Weights of a small transformer language model.
Size: 11 layers, width 512, 4 heads of 64 (2 for keys and values), MLP 1024 SwiGLU, vocabulary 19947, 42.1M parameters.
Architecture: RMSNorm before each block, rotary positions, no biases in attention or MLP, untied embeddings.
Training: a variant of Adam for these matrices, 346M tokens, 5283 steps.
Each number is 128 + 32 x the weight over its row's rms, rounded and kept within 0 to 255. Layers, rows and columns count from 0. The size above them is the row's rms in percent of the matrix's.

# layer 7 MLP gate, 1024x512, rms 0.0231, rows 431-438, columns 256-511
size [105  94 101  96  87  93  93  93]
[[ 92  94 149 129 152 161 189 196 204 103 121 117 109 120  98 120  77 167 131 125 129  94 165 100 164 123 124 126 133 125 204 154  91 126 144 167  63 122 128 123  73 120 108 119 108 101  70 172 112 113 134 149 110 164  99 103 142 122 171 161 156 140 166  96 137 148 155 153 107 195 211 132 144 139 130  68  72 191 106 118 196 133 180  81 120  93 107 120  70 116 104 177  83 108 139  98 185 110 117 111 147 120 177  84 155 159 194 128  86 128 146 177 100 135 207 142 166 156 162  43 157 130 124 180  96 168 167 169 114 199 165  57 151 119  95 117 152 110  81 154 143  79 152 145 123 146 130 170 170  89 124 178 115 131 157 183 120 156 128  91 179 160 103 202  81  44 104 117 148 114 122  84 106  89 144 138 129 151  92 160 140  93 139 171 140  97 175 126 131  89 154 117 126 142 156 107 130 171 151  96 162 130 156 135 129 123 107 129 158 104 125 140  70 157 147 187 195 150 137 137  88 201  97 121 154 124  81 161 139 186 186 145 129 175 111  54 160 106 148 134 152 139 121 128 142 107 149 153 188  41  51 118 125 136 134 137]
 [139  88 117  92 190 118 117 145  89 158 123 133  88  95 112 147 136 146  79 133 135 137 139  95 142 106 145  84 143 152 149 116 149  75 151  84  76  84 139 118 173 122 165 130 154  90 111 131 133  95 164 114 115 115 110  90  90  67  99 164 177 144 127 174 130 116 162 141 117 126  88  89 123 128 135 158 113 148 105 108 100 159  79 145 126 151  81 156 137 134 129 133  88 134 133 149 146 134 151 130 135 143 141 141  90 109 143  73 133  95 110 130 134 229 102 189 164 171  96 132 142 111 142 150  83 139 185 136  74 145 111 111 121  83 173  83 172 133 163 211 148 214 118 103  64  91 116 123 175 168 101 115 105 124  95  98 102 124  80 102 217 113 159  76 149 107 119 136 178 135 138  90 151  50 138 180 130 115 134 140 148 120 113  94 188 142 123 116 131 148  99 148 150 138 107 119 157 114 150 132  90 154 117 167 153 153 141 152  89 136 142  82 164 141 219 113 117  78 143 121 128 139 129  92 180  79 140 131 117 104 176 127 111  96 149  77 151  94 107 144  87 112 123 176 167  89 145 152 138 108 127 141 122 133 113  99]
 [ 85 158 124  66 148 108 107  96 125 196 104 130 122 177  75 133  56 154 141 101 124 134 124 135 119 114  98 134 167 106 163 138  96 106  74 141 158 186 153  87 104 154 159  55  97 117 155 146  99 135 161 147 143 183 157 104 124  97 106 195  88 185 151 152  91 166  56  90 137 193 152 138 100 144 160 109 133 196 135 129  98 164 123 115 154 148 171  78 103 115  98  95 179  92 126 128 148  39 163  87 119 117 141 126  82  54 127 164 132 151 112 198 139  88  77 111 128 141 180 134 134 127 162 136 168 175 124 171 130 110 155 153 131 153 140 167 148 128 128  65 122 151 154 106 147 157 147 120 143 146 130  70 133 178 102 163 161 171 112 109 117 124 167  97 117 166 143 180 105 121 124 173 115 149 148 113 151 115 158  97 157 112 100 117 117 122 148 164  96 127 135 155 183  86 127 157 131 125 133 103 150 110 132 177 130 124 100 114 125 139 178 122 155  79 128 165  98 106 127 101 139 136 173 113 101 130  96 136 140 122  68 145 113 117 105 196  89  55 120  83 111 122 167 194  84 128 118 107 111  90 138 128 125  46 155 192]
 [117 151 179 118 117 186 130 128 139 148  67 129 138 144 106 160 107 131 111 152 136 170 186 147 133 126 122 173 153 112 142  82 108 105 130 127 149 151  89 161 172 109 148 107 143 149  95 142 132 154 189 148 165  77 142 192  59  77 163 154  97 144 154 110 117  89  98 135 152 175 113 130 105 108 144 123  88 120 101 117 156 158  92  85 130 164  99 136  56 127  94 125  96 193 168 120 146 101 137  96  93 124 119 165 117  99 161 120 147 137 115 163 113 152 105 144  99 167 143 164 113  94 174 150 194 187  95  63 104 114 121  85 168 155  85 129 110 112 129  94 135 124 128 162  86 112 154 178 117  58 151  98 192 175 149 117 163 152 140 135 107 171  79 174 154 136 125  93 228  80 122  75 134 132 171 133 156 186  93 125  90 150 121  97 138 120  98 150 105 113 152  97 166 155 182 149 167 118 127 178 123 107  90  95 148 143 135 120 157 177 211 108 160 166 131 149  65 128 171 114 171 168 117  84  91  93 106 187 108 126 110  96 154 172  98 193  90 116 113 194  72 148 129 108 125  75 134  58 170 151 138 143 155 172 139 122]
 [156 162 136 178 163 114 162 139 139 133 196 148  69 160 131 111 105 140 132 132 132 187 136 113 120  84 123 123 175 147  82 151 143 184  76 104 105 136 185  85 131 122 147  87 149 103 174 122 152 158 119 132 175 137 126 115 149 152  83 168 139 117 117 125 128  99  98 123 118 154 169 113 159 164 139 107 142 164 112 153  68 118 142  75  70 140 157 145 148 156 141  86 154 152 135 118 105 125 117 163 152 135 146  36  92 149  98 155  89  76 156 123 103  81 109  55 163 117 143 130 125 154 144 124 158 105 114 192 143 156 130 150 110 154 143 175 154 131 168 118 115 144 128 131 145 145 110  90 122 190 140  98 117  96  71  78  95 126  98 111 111 118 129 152 135 159  55 108 151  78 142 137 187 156 118 134 104 132 132  91  94 134  96  77  93 124  76  84 144 100 125 143  81  71  76 203  30 141 188 181 147 172 120 207 150 112 146 137 113  91 123 146 154 119 134 121 118 169 159 164 179 111 190 112 136 121 105 120  91 162 114  78 131 148 151 111 116 130  89  96 143 147  85  92 156 132  99 124 163 155 145  41  94 157 157  80]
 [ 79  85 183 101 147 146 118 169 169  76  99 125 141 139 178 140 115 145 149  74 129 152 138 112 136 145  93 138  84 139 102 124 102 114 162 202 128  97  92 205 122 166  83 165 104 213  93 186 133 145 110 149  84 151 106 146 130 122 138 118 145 162 116  99 157 137  81  74  98  93 135 135 153 156  19 135 131 144 157 106 102 135 148 126  99 132 104  90 118 162 119 134 154 104 170 155 115 113 104 134 169 124 135 125 113 123  48 186  80 171 133 123 124 134 185  91 195  93 178 152 105 163 155 204 121  99 160 108 152 135  81  56  87  66 144 113 146  42 110 203 129 140 146 125 122 120  95 121 119 110 151 165 161 117 164  93 144 112 155 108 187 136 121 191 133 126 126 104 113 124 127 132 160 145 156 164 101 156 167  79 130 119 117 160 163 140 123 124 159 129 148 100 134 176 168 155 148 179 160  99  86  95 163 129 142 183 103 134 171 152 101 127 118  78 160  84 113 130 166 113 155 136 134 124 169 148 117 123 103 116 138 115 155  83 124 128 160  74 106 130 116  82 105 133  78 112 139 120 141 118 139  59 155 158  73 110]
 [140  84 143 132 114 171 132 142 148 120 135 153 124 127 150 132 107  72 144 136 101 189 124 190 134 121 140 110 121 122 164 131 109 125 127 152 145 144 135 166 120 151  50 146  79 128  85 118 164 119 142 153 130 172 102 123 133 171 150 103 109  66  99 100 104 111 145 151 124  77 125 210 121 183 163 101  84  99 112  69 143 154 122  74  38 112 148 147 136  72 117 118 109 126  84 142  64 190 136 106 132  92 168 105 106 223 156 139  90 148 131 127 125  99 119 145  86  79 140  94 144 144  86 153 138 142 120 161 148 145 118  69 159 193 186 142 178 103 100  89 217 167 139  92 163 136 136 138 144 193 155 149  92  99 137 160 128 133 119 149 102  86 174  70 135 107  45 124 114  92 157 130 129 170 128 154 151  93 138 115 160 127  96 140  98  95  91  91  98 128 158 131 157 185 159 128 116 174 146 112 146 228 154 164 104 171 125 124 185  91 112 136  43 117 181 161 184 183  94 132  74 155 110 120  95 124 161 182 103 132 151 108 150 117 151  94  77 225 155 144 111 113 158 152 147 118 140 121 188 104 114  95 143 135 168 151]
 [124 159 112 133 137 137 151 138 114 136 163 151 195 161 183 127 115 104 136  98 117 151 178 186  98 129 107  94 155  89 125  75 132 131  68 112 138 138 145 137 115 132 143 146 120 160 143 134 108 102  73 140 148 131 178 102 106 166 108 147 129 150 108  76 147 119  95 145  83  47  66 200 132  93 170 110 121 135 183 125 111 113 142 127  60 189 119  96 113 135 140 108 131 104 150 195 112 150 137  94 136 133 138 141 132  70 110 129 183  95 136 191 127  79  69  93  99 134 175  98 127  91 135 145 165 130 127 138 147 155 119 144 148  92 189 145 106 184 118 106 171 166 113 145 137 187 104 131 136 208  80 166 108 109 126 149 149  87 161 216 152 140  83 127 141  86 125 211 148  85 127 109 106 142 150 128 162 156  83 172  63 177  87 121 138 128 106  76 119  80 121 148 128 126 111 116 101 128 121 148 152 121 192 200 131  78 130 146  96 133 149  95  81 119 126 113 156 151 142 147 101 128 147  66  82 144 132  71 116 134 163  99 148  73 182  60 123 115 118  69 134  66 124 147 149 124 106 165 183 178 146 122 152  79 128 146]]